Each number is 500 + 40 x the weight over its row's rms, rounded and kept within 0 to 999. Layers, rows and columns count from 0. Numbers have three digits each. The size before them is the row's rms in percent of the matrix's.

# up: layer 4 MLP up, 192x96, rms 0.144, rows 59-104, columns 0-95
# down: layer 4 MLP down (transposed), 192x96, rms 0.13, rows 59-104, columns 0-95
# gate: layer 4 MLP gate, 192x96, rms 0.157, rows 60-105, columns 0-95
up59 105:459546489508548486502548517553518506630556445479481547431446455557555533441495448527542473481531521526550486508477498482472566548452505526468538482476409532487503490449449522553485490419518453527495451520502541488475539488556512477461566490533552492483516555519484495575470437501472487568
down59 091:429492560508529473514576498524505542523518444500566471425419455527575487520514529506548514547611528479497457470529457458514445478498515486457585489437475497468513475566497501508490484482553440532578520525492478507569470483483572498549559487532504439438494541463552558506541477474491502505
gate60 087:498507546502484504544398515448556569537506513596464494487581557535494446477471472492524485572488501554492470464506532446495500577526470467528501527492541561471452534494527514492546524562489486542481560511442515534501444473466505530397572463506527509512539463569475518534544462547486578496
up60 088:539477515489470511474435552503494541478435459582519469516527525427572481464523420536427494564494504495499426509488567463497517509468489461495475564437417490479461512533539497538517543501526486537489563554565562506521515546529514580490516535549489494537489515534550528591531505470544575475
down60 087:434518521540534485528530455465426506540531586479478513508495492508476429543434522477527540464496495587438507480461500458570544457553519539492522491517507441502516562483486492428489446517439541495521509552415488438501452512511497406533474469465568464524499494457430500510489494551432560456
gate61 104:433413510533419556506478545478517545543482472508496539545481526485465498534546485598475474515533451508554523529505520487546442527531491475502508522507496463454572531567562434480494561541498534577554466542517499473528512496521460490486511464450641486589515517470492499519522516512499467438
up61 100:477538458416503492487468542522483515510555450447529485534476534494447521411589519448515452510471544512483441514519435477454510452420468510464463497495453498519518433566501526538483439563508449556464572480433447471516494492498465487535461539579508488568478536499495574464500500560515480546
down61 101:479529500461532519548553448538477527467546579549526503498438600457398481552457501484537469457440550503441507509417521446474535538483534537475505543493492546509448498495501504545426572501494498531572474466493494470512535536468574539509512474421480526447476535544473515509517531517548430513
gate62 096:573484541472476459505601520524472512520488412508453592421438509492552568503546542547495448452483482529468446566405519495499465492493487503500494484468508427429476448496514547535477481418487470508523496474515556478557513487530450509528509545441489505529460485482468463513508503545577446517
up62 104:508487505518457490517550528417472540513495428536521500440438427495580470468507521568489459422577505448504481433478542452501492514541444510458565497480516400520455490519552475544449535465478432551446509536496476454561530485482458489515566497495558464514515526482570550458524465496495520502
down62 099:493461626523509481477497487435499445418514399548507500511512514450458529451433574449540469543466466545500542465455480552514500565468445501516489543449499531498476487442508509528520521448443552524485480438604456497483545522476535498457484470512468539535478471465580486509497504537481479471
gate63 088:468464448547533508466528495488569590518439531503489485497517499461474473506536539484533514557443566584452536462470526540462466517535450572516490515518507544524547579475429489487552460481500571496539521531472542457477497587536509563437548529524510471481515498476452546444508528500403445483
up63 094:525520510566525559495456541473483421482463512533490476469528463567509534481524565530594523481488546540500474559382503436485502496486501574471530507442479444520488522556476479531519563442507477424447502514510561488532497473498498538524516503491369502479501476491561451490533485518576531494
down63 097:550560499535458509547414505491507525482420524590505459494516486527445573485503586513530476476480457508525523460470498508488468508498455544505448524529523565525540551472449513377469492578528477489533487498492520498565494569501530483452501549419446513466594471513500525505466500535521459446
gate64 091:594516515439534522496518482524510452468479434483519537456542501523498502541523550489552423491417509498561508560475472497529531465462482440500532534515499554565500548486455488520470542561559495488486516552579528549486567536432457490490464429498457484452445413541473479494484540484572463553
up64 095:475533568519457496485508482479460547595441451565518537488528548447474527552447526452507518551553507457461487575461504492492548516522530500528506531558463469477493595489505492529512502453525477522533599424533519494522475553479478609513519440482509488511475527616499497501472503510439532481
down64 104:520545573458463509516502490513535511527520436495536512426495485437528519475466454436516497490538520446457496576476555534516552461449524492449481467527495510460501510511512484536466512448579520571511543468544516477544487488475454512466524553533513562521495496662408513508462532421524470509
gate65 104:511546421543462458519447449518499539432478518546484487451448447471520515568345509504499467512489497514491465529545460508490546465485442509516544511513477506556487453521600485522561452428583511482469510523501532481481550520451514438518470535548536489456522520539465508524446530448460481489
up65 099:431482500513507502534431509457482426420535498554482488469457530459486512428527460426449485509571442553474495503533503424475564495558461528469490568547469508487461494511457489495506499506542487567440480532577510553546537501466510500508445476556542542443445505495513485581551590521485508511
down65 098:510452445506480532410440551456468469520447538491544466503419517502477536488525470583512611503478454549428492508549479468475528530455589494467497556518480466547504498517466477474445490574467530482483521499482481499479469516487490549525431508476429493488528534457535474469498554389510528444
gate66 108:452472452555461500491491445439503432516511496514511480586529463519526581512534481538542478578565450516585495492541485506496554496475499519492544481570445488511542515439500431487506481516464524489493403521580520471467509513496434519457538490430497524549470461526609506431516546511479501523
up66 099:512436576519571508564458555479522471471453445561519527430520515435495469491516559490480523558468481443471462504505490573497531589515513428504514532528482547427514505528562510576487570548499523541524470512460448540500459440440490531554509457497468513476478511500496551562548474443545465516
down66 097:515444439471456519488487562525518438438513527503548520538499479564514480568514476563505538522460463519469527439489537455498543487448577458537515518444484531561468451443519558516506460569553532546393604540447538525461459486462459502457537469504512469513491474455451487504468513521526448483
gate67 112:473501485498441447483539497555494511501489446512503472415455468540507522502486542512483437464500510566516485537477506496530517561526538528443502502512458546518512486531541422460507477416506560494569588518483543466493535494519537486602465493536526491462471494581448513501573561511391585505
up67 099:519431565447515526434508462437484492536567485518528519467511519579454482481536543546513486512478546557473492521422554492463526549441416465460469536479523464513493507460491503506516485463497473450524458558522586499575562484517419462465437468521504488430525450483496518419528470539538513550
down67 101:525499484459488523508514464494465534495479416490497488527533504549458508452506554520503517481491538522528534408459530450539541397437435494527519533421509481497490523466501542515512504475592469529495411451510475554574526510572448440515486502534535467479475469466511517449423480549509510612
gate68 095:594536463543526493535568564433412499527454470494504491551545510500464507440449528439525540518479488546563442519482448486430495507544509523484538488513460499474500460444486516501439552534527457479583542460541512516537539475494432499475521517534450518541472415562488482457494558431453481472
up68 093:477505425444477512530456487490400492501427447488491444536456530447453513498486512438527532471499466493496498496548535403565470482553528462509531488528481492527493542492551562556468510400494469575493466526555474514570570452463515513421527478515515484539479453461582484545526531485487475525
down68 099:458506428462531484459548512498481491456424544566485505498541464492489465480514423523569585550515512559433522443486544548503471389528483535522539492510411482453497521509535509477535448519448534527522495475487499427486412495542503575543483518497488530431511461505498574488434536500491506508
gate69 097:480443448502541556520506506448567523438467432464445575544517485430485499521528507438508519435498511508546517512530459502484549500476503520516435530498435568515561502433534575510488532467486505488508513462544542610496528456452485570489469491461456563421528503526408494471511480525500544509
up69 103:506536582525586411468458509526515501499468509547530385435520513489441468553449501484516489472480479530530477509513517488477510561487538529489444511457476475544492423488539481559471502539400536426471460433569582495455533514457507498446471475516540473559502487478512472457483515489474494442
down69 107:508458542492543414549420476460568517462582530466454488513463552409431466515480476456549452428465528483599493554518503488480495497489461533548467487480541511472502507486548477496562472480516541491497491491536540538514545512498458524463496466503427588487535448526514475430487536469520497415
gate70 106:513515514485496495513481481496494477558472492550532530504497539489485519487497522555442446522505500460483492496480540476469497492401485590472470453537470447486443428467439442536568456489547475461493511535413542484470506472466460570500482485547492472456386447485522551523449428430582511448
up70 102:533499433552579539533571482511498507454484485506559538522512476470484484503463434421479527472519482515560547506532521527542522445450517501600419499545490543590552496519490501451549514484531504461502570521439498474425523548518549523572468453552527546490499479582526502458509528453496523537
down70 106:535614554532539433535588490523515493418504596503423500555541419468475478529452511553523520525505551550528515507517498481536501522577471506499517462451473507487448471520527484518538495510438486561498502531546513530538581549545465440470458482478471543495514536522516515513423516539464467539
gate71 098:522479498544546508443517532484462553531416486533475543446483526558464499454418509526481497511471562540442498552459476547489532480539525486541481558450447553430550475495522403458483486447508562506522509480434563497486469559487453530495410487506516594467479473439527509495515484530465490559
up71 110:406468420466548534528481472512557499517537481469512533505573514504482470427573432419495493522505484523479532432468447512476524467504501476492545477477565550525520434577422472501424505541573466450538455486523450510498481559546509493512502509567451438504520527504456463445548525487474517491
down71 107:481478547485509495455463495465556450437558585451491459475472551544479476548508511464531435468527504424482472523505590542530531475472442484440511538458518490491500455520487522505546456602507477495559447513548434566518546441498477483489502484533498527480423519533415486493480541506417448482
gate72 099:599560476487482511543478484518536501522524395518495484507465518460477554465454468480463545487444511507561525489477496508500417519555478523512500518490437559492476572624508520510436466446494503495471468544531517468534502474495453598489546432498471532541500498532440484585532446515504546470
up72 107:548514513445430563517490546560463560494464502455440477442526540470539554507441523527500524511533545514523496530491485505510465469523481478491414494511491467493459491443549572493530527523560443592537462511588523489527482539417465520536553488476487448489569506526431525575535513471474562443
down72 099:518541494524484479455530496497510488439530407482461476416460465510514540490521475485479465428552457564455519491440545496472551480461505479613492504519482510498497516524448469547529455507526579560459524559443539500463512431538471582466512464585472475458534490492508524535475502425420496520
gate73 091:530506522450534501449437447502507460579527472516523404530475429518504523535516487570550479429522440453436421538508548481481564542507536475514482526492552484454439568464432480478468484451556571470442538478476529526491486505496489479523546550502496559476497507493493577485479495418465548510
up73 098:561507559552501530503484477499454550499464552474496458515578521525535533508580510514546520455421518429511535517498433441412528498479383504468498494555508449492502410491497547585544510486459510516478505456469497503471522548475540495484430551484576533490506529500488493494515423533558518468
down73 096:469482459488491488553432537523544535518490519478509479531518576542504545428507515536551545466528537508490441517508449532477446416461560473535478451524446555470550476508411558467624434534475552438465523475519507471471430513518558473436429501529514505527517494495483507501488469532483512557
gate74 099:549562496560552511529517537550552538472456476501480456488461478571566529489534460489473507461496513528442491495515440399492525448445412518500598482505482547456498471501527597485489466571449469533572467532558490551550487463451482508466514514530461508479529496464477519579554522482519532505
up74 094:468554439461456504487533532509542541515518515463500515524464494554531512486424376559491519490508503428538475464453500470400513492517560580514541490528452460451494539510439537447491470466568522492471521450574503570557469488513507559550470501475468533489511497530476501509488449454476428561
down74 099:545488460488486492509546550531507576611564589507478425435542493511532535515489495473444562549536570494509516528466466490458462483462471507494568508474511491511493486498506523530458527580499499411511537530481533558464424436518452530548585527536505542476550496482440465529475515489519463543
gate75 098:505516465516521515449522491464577431484454529496459501510450462517502533518515477514526547548544478561541580458524487507465505556531507442457517510542539504508515484418465526519494489558511507515469407528508504522464585480413447568524406414459494515525521472535528516470428474426499508432
up75 104:491451509452486517518432479463620423479491543562582558483525498410512509478474520492508520559437483472471545517544569485562515514432472527562429463547511518541515463494485482455566525477468503530487496469477503508530546489482513520495516437513535558508524562481537511535488584544434478541
down75 103:517545533524491494509497480495548524444470488493489504515532440479493487495507452499466565529485529534541606442465594479559501550543489548570500486555489462514536462477543453482559467528510541511498445500427555519476520477474468501540473379451517536468498446541518468534390544571479502507
gate76 103:523497478503486564518541480531472572502533540532459491509527438446515437502542567518498483543480476571478518504494429547478471522531533488510499382525422499513491454441496419508483508518458434512471502455464533426518501459526502469625502467494498477490472581469480460459552562503454484543
up76 098:521453485457513492509487395539493431502566508492424499474454561530536543532448493446560485510562507475515560424537461578556481441489501484504444483539510525530480525448507427514535495508499557452563539495529472542509515574526417486430473492498534429473497532538510529533492503564535535486
down76 098:525481488472606484510478519520493529525504564451559512509408542506560530474499471386555527429496536479481508446490489502461539508439505532486461536526550544506459575498475505541531530535499515429488509454518466513521568421506490472420456517509460489497578534565522449506487432534531460493
gate77 118:497442484522484501482482507489512444519519521570553530545491542445532534532510481507538543517504539511496433526548561446541605568489535483489469471481495528488543462545598487445519501518422506474403461469489582458485459485480489474441458455493464594499571440519480464503499508537494468553
up77 102:495503440517475510537467533486426475505447544451453533420473400533514423524481520496482505485481542516404479518473429579550402517501501541480536492505463487495438485518479469550543492491454558529474570511477453528459537498503571526567559487514529530494545527427464462519493469469514454485
down77 104:510475632510484491536615447457496503446486473525570495547541543431444520536527520550447527535530539472527524501493558516499517485544487486495564514487478528481591505541531528550534487525587488501449538512543557482527477594551532494497491498523497523533476522528466486446462487499528412515
gate78 096:515467551480444486452513530534503486475532426523550472541495516581519600520557479506467546519420459518547503531439461460487409495498540438535514480521536509475547501433436529494575485479504461475501503518533490556436523558439505528442528543511486475482507466419525546504490485400523470476
up78 086:559518526539481478493446482593528523502480523563453567504512475570480503534517431557443523523430457481467520455477496487486478444489524477507443501466549420516500483463481480550441570517526467442473487544509537435451551571394454501480498571531515506476521469478584543538502490524497499464
down78 098:537516561527522456502551480568526534501607589485525514453418507487465483545523494514500518472488481528502539532479514458564522384402524489456446495507545500531536549469486481472582458512491415530537532497488462487521534530496497528510479600519513514466490487521539573543515530465496551473
gate79 098:478507412490478563441465450490485565544453478473435531433461524562551465441515498491484522558562435551516484460483494509438552528513527469511512463581526491442527568475588529547502505549508495534533503454505487501532530525498430557469503490558520515508502544521508543538481459544495608521
up79 096:521573499474509475550589611504477490492513403546492469431521539485519486489537505546488508527493588436471502506439568482473499513454549472501478466475470523562530500463478503485552508484490552513507425548441528465464501536485513465463508578570481396477515482508461475462425531473520494519
down79 096:509518538510521590505546474460567589472527470520466485520451481479497487515449513503444520530489459572506542501480501556445506513445570460462491506489487497512529558472559469520552507568522474475513550454488576424553497539515452510558520462621529462515533485569433518557481470525492475454
gate80 120:477466546479509527448562464454550445511468496584512537482504503550432478530492492485568412550519513568456443522446559471453581501539422450542540501497525499487459516496457549566490528490481529480533551472570437538438448483520467472460556524515486513495571482493539544514481461518447470503
up80 113:467523503521511494520502520449524518442501503522473462475468465450548457537543453475446549476502502464530410492440509513444508454455548531533489422498512506466510440523523474479504564507444556500445492511472505488525503561461523546503490428493429547372464523422549573536570493551509494439
down80 110:511498449553492519498558450476529487489456544544542539455595509574503468601562529515556475505574496542537509539492461412504463524483512475470544542501529503543545456523492507513449470524453442454505550453487417545502468476504531535459514562470443524506512540549481525435538475467443562507
gate81 100:509538576469535476480498499490481509532546429480438543468561477532498524510505492502445541463554486494526494509433562528477550501465582557472513444487495566498507473515515590479527512598571414507549494575536507540464568538522510520521455477553463448481487517538494503550487525434558507564
up81 104:516486528533513495399565506434465447547491454525481540532591521472472471487583476490468538492470430459466428538527506454509454489480503458481499466529518464547528546532519534542496562479468502474478490470532474458506596444497480550401471480457533509495505507505473514430547588464514491572
down81 101:482533529478537452505482478539507458501529552506512400469459499471541553491571492488529405505495513503501490554504507473478533493512419535469478394515452563546477454445525487526468549551611415535536476480477482441513502473512450542434485448485458542426479482505485492548471544459488494532
gate82 084:498456483442482458556501605500415507515467471470569404569441541548458538518538524460522513483470450551502551468478491463507496468554506536536525510537505599532558482484504550501446500517575544533580466524574516516517465474455468490539479532509474501460501453469479424493467519477519526524
up82 094:451514538521490490484487415468535505497441470492502510470530578593484488481524553455513522480544448453487488493502544482511520476560545542538468520528464513456519501531535508525414486542535485487416522452433453632494436573457473511476476506513468469499495442501469479443514517431574448521
down82 097:504466531563519544477444513513569480417565522481530459441571431532517545556472480463557486509502447470504505481495524525523474504477490454451512553532540521536515405504561497485563541522443441447531540495539441474526540430476455533450533517419454515480516501521533531506434564558485525511
gate83 117:485539428566463531481536491475459480567498520464489486482474466547515515521486416438464481565468448456552477468549542492508527559477566511505562421502465484500503514466548483515520482444512516486450507463524601482556465504453505520453453465516548582545477475530416571546430478473517465512
up83 119:474537453482560481561478487518377569501415477494475537464461472495516494537492540490512476471483493471544489535436486493504419491492587555502525524483505496457501429580447472581525455514484465514523491503466518510515516561547499528481470542497542401506483543421497544520442441547531501539
down83 119:548520548468534498624521458565525611454489488562471470481474516464499515529519549487544493541531506472496488448455486484479457482534511531518574528476544555501482505564426552562487412470585463526458488493462483476533491551557531466480487572514544490487484535537525540557549466529489506484
gate84 105:514424521578460517491517490544481526449493550552479451481556566464503489411455537500464580498578552512506516557545564511446517554509523563501532560499562472534540554515542517472487503457494529527477594558504519470515568496499557504515505500558496553526530462453575515515489504469537440491
up84 113:531550495469564503468542497523510537517525400514535484512475447542498500487534449471520520536448458463578455469500554434526509450495527443445524488503538472477450531597484528488448508509461417482534485549520470490528444513530456448503532519444544482552445515453436581442535512516569477556
down84 094:432491406506438504525557493448502501539514438496507534511543436520469484466477490541524450490510582546480486489488505525543508458541483528535500467478465522574486435408484475484494489486440530457500470476492530496434451494521535410535505538542451566565454501495408478492520500522390516545
gate85 104:551498497544420508526554546518443576464448484475555547484515512501562500492478501455517501439487504500533463476474476461588497483502489469582552609521535556483545554483433497466509492533482500485503512446506436522531441537516560542491454492546525540491540500602431469504498541497565457534
up85 102:500473514514579567459499524531482511485549484482465451509571503543527533518501541501494544556488480511516562462524467499488509402487465464500422426476492525484401426485391528485499469531517477490458516523473443478475480505486480481490614489450484480489489534518494551448491537455399536558
down85 101:511470523561498544460476546469512487509511461514498563553560443527430481496446537463432472541427496514591466410508457531482480454534554410522509541485493572505461474542555460473486521470561506480540511589551490468466471546480474509484458511549456470473501519497528474515598482456487461531
gate86 094:508539461495500514460538469503520493530545526546436470494488532487525437501516468485573516478514505531515483494501547520460460444612541546529553536503522501576509503507484437405455504466509563502524508457535457440475542560497447569476554448541497484469431518508518576598508464477589506507
up86 089:559548501509493486526511498499444520497488558449419519550376420554520492549455497462567430479553551523476505537469513455516418432498502530520505451487485487444539515514420560495521536487536455580466523516494532456505490506518526518540534491502560488533510410483484543519439473462494473463
down86 096:550503519492546522507364477532524531465496498480459463485546569472457473494562524561456459503513518471457465448517467507548510454494494478607502448399502509499507474445479531570409520577573546535452500515469481471500521532443517493512496483455505492474479559529544462481549458524522497464
gate87 104:492469536522475525487578547501498476504410536504575498519580517495453433582583519525465528582542455522482465516591510456504473510517469556495475565509459535492516466572477509451522486457511454429478513510551517475488528469464477470547493549466478431512502445474473464462566460438469462490
up87 100:543513444540514501480473467515580484516504554496546457529461544497528529477570529570551527538472449579522515482535487557524432439487484501483441504473552515481529435569501455531468519486436533469446425439515534487518562514476442449517472486458502515542432416517495440448504470496478501422
down87 096:514545405508513575436538537535496515545477484536492503510506430545507475594577517559464480564500492444517549476582452528418520543495548489474509487479500456555481473488570509472451503457485478429467559498500478508509479477450545538578458519423539490518507478485542502541575501498474508456
gate88 099:491491453416543485492449484544513486488489466497532462507562570518518519472519482563453520552426466555571461475426514597495502497459524487517406533499520491426543451555436465508518442517496566486482474511525474476475455495491510533495518525603427513590557518489478489503470524535469514514
up88 096:490497403500597530494493496517463530478564449474456539531476540504557512509498406522452443509474459547510453449491470530551468561511571495468455407493486462433516473557463465570556505486447476462511487489487486457457515487477567495521539506550471538509500547519543514490476496557571581500
down88 095:513553522566439507506562517519475488562460610493458545543558417504495467494508514500490469523541461486489536500498537424566494497548502520462505497479499499562562537433517467483441541553517459474463531478469501545528548557541484515585518472427552527508475505481495631523467470508500485532
gate89 092:511538456553515542460491459552476575484471443531524395450533481528506545493472551474566553490482500496449465479520538516423454523494498480522490475481492498518511511566567469507496517486506484552516524580443536576526586577469473448489523549528521450534446490453534488543595531496469531551
up89 096:521570488418523548451452532500495515428477470473474508498486521559533496558520559505446490523514499520555540478473554478502474523534481425505512474532541526471481486488436476551535517474496457490502488365488555441579490393484512528465491496525457580474475493496473586532436475544503466482
down89 096:538520507572490516510454519509536536601500534470575467513454532501454489529501491481487508439511485543536521501473536522487449553560485489547511541562527484452526557549461526520574519555489451475488387452488549516572511427513536530445501514520559531463450464539411513453459481516538492446
gate90 091:506542455539491504478585515514490576482431497491517508526461536545539479532545477475431455440456499427530517429502406471519468420528525548489486490515562485505539487504511492537530566578477483422451483451483482517519509511556466505543460526517491490568475472547548498533505379524485445505
up90 099:454407442531422534525513465514479507509542539539440513516467546521513509400444516447464520495492467547489572523511528503564507449518475459420466471520504510430546596481478476494506405472509546528520498472514536522524504488451517486473515405494524519455541486535477457472509591499445541496
down90 093:517499535461484503543480487575539527520581522480534498498484530518496519437558539541488518532489519511494530471511499497451573540487554565534515458539430543547475483536487536537538461447534499506436615558540499530471537463390583446486550506551559510512508448526429498481551473534468516509
gate91 114:551562488503495522519526488559456498488490505543534469473451453528556445505498489514483464498510470573578517472534509438530511559592532540494567464545510530474543542474578478466490492476437507472503486435478490476422495471447501529616536518501453445500523451502490464453472492456496423408
up91 105:497513526466438491492594498490457431479527529529554460547422536476510477502559478534550449502552489429463532525520481456531538494462422404411485511529452483534526523492495479547481528504491483496541543516499552507446525475432466513540474503550552458563472568520455501561465507465457574466
down91 105:487482503570477456449541438465473462486535505491519527458492541442573497493511465531566568526453489428559535511511446450453472436525447482497504547577564549469534546561471528462550447454524518516550456527481530515414551497477572492489557566514492521492491560582528516523512506485486519514
gate92 111:553479543452528502524543504547497600473496556516485479496459454542518473552510488552555503445531545445479554524475415454541433527493457529479638487480503508448542466562495500571457496549561493535535489521424586517492528513494533557527492531536492541497497500495515564520507462534529475512
up92 102:545505526522456493531443466479465457442437489509493507498549547421543470520528509536486490539460482475545525438459509540470525472451525565476435514595447538552501396500446490453519476494411433453461475572557488458551528483506494517513485464454490486485408541545532511506550513484463526485
down92 095:556472511513496578443454493531434519530462529453507556562473533517472469519469504520521446465463467493485514468488554437517532496473539471527500449488487537512416493468490524449526572454519488503439533516520524480456464543488529541471587487438488530480562460425420533496494489641492459519
gate93 096:518500534502524472414515424496478498505470509495485513496590462523498504447517560510470491385515510530583586485509512520512520485497570481553437510463476470513514479436535474495484486514508444478508495583412466470543505428429480519538533496554543527522537438518497559456436470437530501540
up93 096:509469513514546499511541585506450477490499475477574477475497539520486513556454526507462502564468569542489462466487451529540554409475476572497487503477466467560488401492517590494521499481458489461558438475503554469497471470530493457475468533478471485543527530490624484537478508402522448502
down93 103:478457473487506501495563535547547560480520499444567494506510508513509441468506474522468498478450576539471478543535481514551524474477449567446466393491448526473558450512466528557543452501500534467513503468553518485445516513460533522538501515537498523467509515575550505528475504480455569657
gate94 092:469538480486568488501481446630517545501484502546511433498505489527555487513570486527413523535462487440520570510454482512487493498463535456474525468530465514506568556484518442468564522455539581534530534469509515486497495517528539474571529459507519511488479426515411570453440460495436507527
up94 094:546556499540447434534495590500509508463481473469475498499514460519501459540502434497482457503505554521492564511393561536501496456479494492505519483550538460561539531605476423476453524466509473517508541547505560539393451483500482542475516457546454505517513585559515464451543456524509492504
down94 097:469569492493484493566483520513486474408525477451493531562467491502461475518548451524489509432538535536438534552500452434547493525518458571515527555447499484550538507477551546498529529551509442573510447572533483552577500469482520625477469473484436510523518523537535520498467451501477497452
gate95 106:520552557453503525487548456491470587545508532559542469503602531434449473469540522495502482445517532512548477510439534459486433550440467554469519462471414494445460501463468464561464477497526472488458489440504493424497493481516451495403494475501459500463501496541475468465520485539450470420
up95 101:462526509459436514496445471495564429460542505409475486600493516511536506457458508502470526538538544438458530432569482479477489453503518510513489513599503513448530516552509523526505533556501472519471469465502482580531496503494523522529425454521405572509430506578477469537472519496532446494
down95 101:516542449493535506461463505520439472404526417491502533521472529530556484496517475463475487469477548458467537536533513546488534541491470494574449511550478552498528553579587488418515498521441519481545480512453519479582482489445522500503496502518450539444470486561503537486494570465553461609
gate96 105:498499545458500503481489435501538513557526509499446462509489489517422539474512542473515460516511528542537498449475552489447458421566441458482487448583463502476479453477509490548514511518471533482499496440535475549512522592593463516453471442495523553451584419539537525529481485577462558536
up96 099:471543523527501597498493517549484473482557514480559473449523474495476504471555468608459492519511494490486562555539473537606523478439484515526466522499438525527616466552512422487441524499509456475536478469466552504469464474460465488527499495518519554480405496592514462495525499511490544521
down96 099:481533593472492460567530539520467525478499440465486569543498508455505516502460488435455511522530467473518478503459514533507495468488539512561463488473485607493468549402484446462546498451532575515485468470509494475595457522515466412500442512531475496497486472475492517491464410470562466584
gate97 103:474508451517484542528557512408490528537532467502528499459504487429451522526557470449465508411486438500576512476551445551517521534514559481508483537483571551466482474480414509552477509430519520495471493449528579487479487537400506505531537474529504422584468473465478466476442505507465490529
up97 096:517543520469530517540499464508473501473486489475478458516505514518452540477577401470490449359528521472547513489535456479476458452518548455481507469498507530531539534576476522434444536516541472525458479492483509485524516429399492476414442489492547500491492416457459469468526463557551481473
down97 088:518462418507507484487523534543530535511465534572500501501499438564557537471511537539476529516486482483525524476526442440456526496487509542446522434488454523533555486520551544531480583500437435457521529507517502625478498526558563474466492423474571464478519540471488495521547528537510600460
gate98 098:475497539524589455470501420507436544546539455499568501466517552500536495525456491493482484476533456480487409515441507501511535571425478579495547497477409553429522529505527453454511511536431545450468536489470460491544519503511465486441455560477474505511555577544503501485497485537554507449
up98 099:490489561460492506476483470484603444500474508477529491597543499493555474461488551463498575505531522463540547448563548478526523539450482424459482477551575510460475563483524518522493555452543502507463451500485520537472530516465467455503510506547506544463597526538423505521427495470496417544
down98 100:482502529434507502476553537540498463503536578487494541488510532421459536554479429449490536445536538456462519501549527576486477519474495481539471487466507600505464478459471572542556545446588523551457483526458514479462463504450468496415467514574546530490590511497501486506450465512543491518
gate99 097:544557489530567447532577387530500562522500504566481471476416445534519537535511522494434451457550478474552531470509525495452493523498548501543516491505507508474513500486517386574473496459484486475563521509430485454450519542505502523550537554546504455539531583475451497478485487525452527534
up99 106:451614466485506470452527461531471500534525498440559410495420511471462532524491433452445472502555526508468453501451472568513552551577537527510530523527547511473487485525523445464540543543464447456484507507435515512518508543433489561519524506491451457507481549475530508483432457508533548430
down99 104:502530476464511501534524506511535500532442577499512537480482469556574575528433497517512477497466444512450547500434474490487437501445520507528531476457516523576546488486516556479470461514518488504502533528488514420443486461511505496449500569521384521503511435449391566554519546445451541482
gate100 092:473486541507461558501514442473538533457500524522467474461547550492451483538519510539479535431573529509416525511519506503494454437493418492460463523447449549478558476494565544537479472462468537571521545569472540449466493472526555449471503476501420498508530570513478522602506522573543469484
up100 095:420522515441485485467497443500528520498509538538518478510602478455509527481524555516534527481504519604520473546439526533439541447533460578549490476458513479492491507469557591503496466499506420430450525484456526567501493569516445428524489533515517458489538572490461526482551512482564482526
down100 099:409489447474429539454459471492522549505441483485554498426566414519528490570475463520456544474461521490427520488498521489522503460479418522535442576474480517575520499505516511517411485501493455565516493515462495491494541514560481456512422535550474504489549538503394542519499520529492488499
gate101 103:514476549494494516533537507550521544511523551518516533516522465508496574512472519504497566439497524509519515480484492563396553484575467533562512496567499435534541444489443500474468500521445502488417577574503520525515496439415455591511426522551571510506537518506479432559504484518510496505
up101 108:544479527470464485529468551482495552526550519476512394472439585479507547513442548472538513452609461528505560512550521541544463517510453506513462475481480515492525449525491475480428458501492556613460568590483557432539482467490498504489565462498528535460499553509536499481468495493500492516
down101 102:524530559497470521496517498514502534534498533522506386454416512472522520548459508524484543467549480546468526517539529446443482525482473540484523541510509467484531510544562461528451519574517441507452619461523513455489490568452464502469455439517480506496558462489439498508504461494571498377
gate102 090:520510524495509570566523500520518486500501507492587447490493454386513513506485485540428425448572531520502493446533461507449498558499405478479488580494477518534445469514512459446469421484502525494478463528522478479558544418497521491474505516510522507493515490474467539559446466458577425441
up102 095:539545553560592516437545482540550501498517511582485546513472444534532516573499485539482497465558523462533496552465500543493481412446584507498511487458578517478523479467561529562524522509462503481490489556510522427459506514547537528491548471435485482459512546508458496527510438471474481606
down102 099:617518461560520493513484551486506475520537445532414415518559490455455513482432519462512502470496471519546465487389519498528511544477558528531562556490511526471500501421530554422533470489456476467493503550545475492491520530539498536521506512444530577477451498462484536586496468536508501536
gate103 109:522479515564455508466515502527578468481526510469497561497536476436498520563526513500469578429614568535514548474490527540518490460433472544505496537467491452540497433496482476470491489432489571555500483509495439439490559487518542460504471425511468514566502445487544500538460548522462491409
up103 104:524517501550474505434552490480569495531518504476440470594426505534508480560542525525497555512568508492506479464483484444487496502560506459550496481396477406508484462541558544480419577490499487482492496485488422476478601534518521514517470496448477502477547498522582554531509562492478504541
down103 102:488535493456491462480523475475601504589409455513486537523484515496477518477472530483484428556471466556476533504510529493495471411554516481425476487489528466490465497609536505483565475558555467533517468475459525453514502534441444514525555477419464471529486530484600554508520486480451502531
gate104 092:463494498472454556457534471520609489496478508555512433508462527506469535472493471571513543504453536454519529483531552565453499469475482438520468425494488502510579503471546446534531526531476531478370418492512450457517553551519483455485551494484520524497487498546527563467566447520527560508
up104 104:470498410482484479518522449443462446438500487460523499524484528508538513474447526531479481474463478543497403522431445543524490476534472525488496515394464504517519421474584516464470447492516507544506524457571528496608517496495510449486452577462438444517585488513474491498560508485516475534
down104 105:476566474519489493484510503563503489530454465473508509472514427529541521567463525473472533504563469474465402573492463523547468425556468541509481531455476409543540439529521484564462473459555457531553592519493521481505502506477526487491469542475510438505472606465440511457509476452524448489
gate105 103:510447500514551514454499534532529516563512484511505488537498438435486569490510529455455505453504525500490475515493504574528482576439500508498492503416440475549552495516495441489412531559517587562509515509499444417509561479532546479434606466509438477527577471488546525478493473538528481489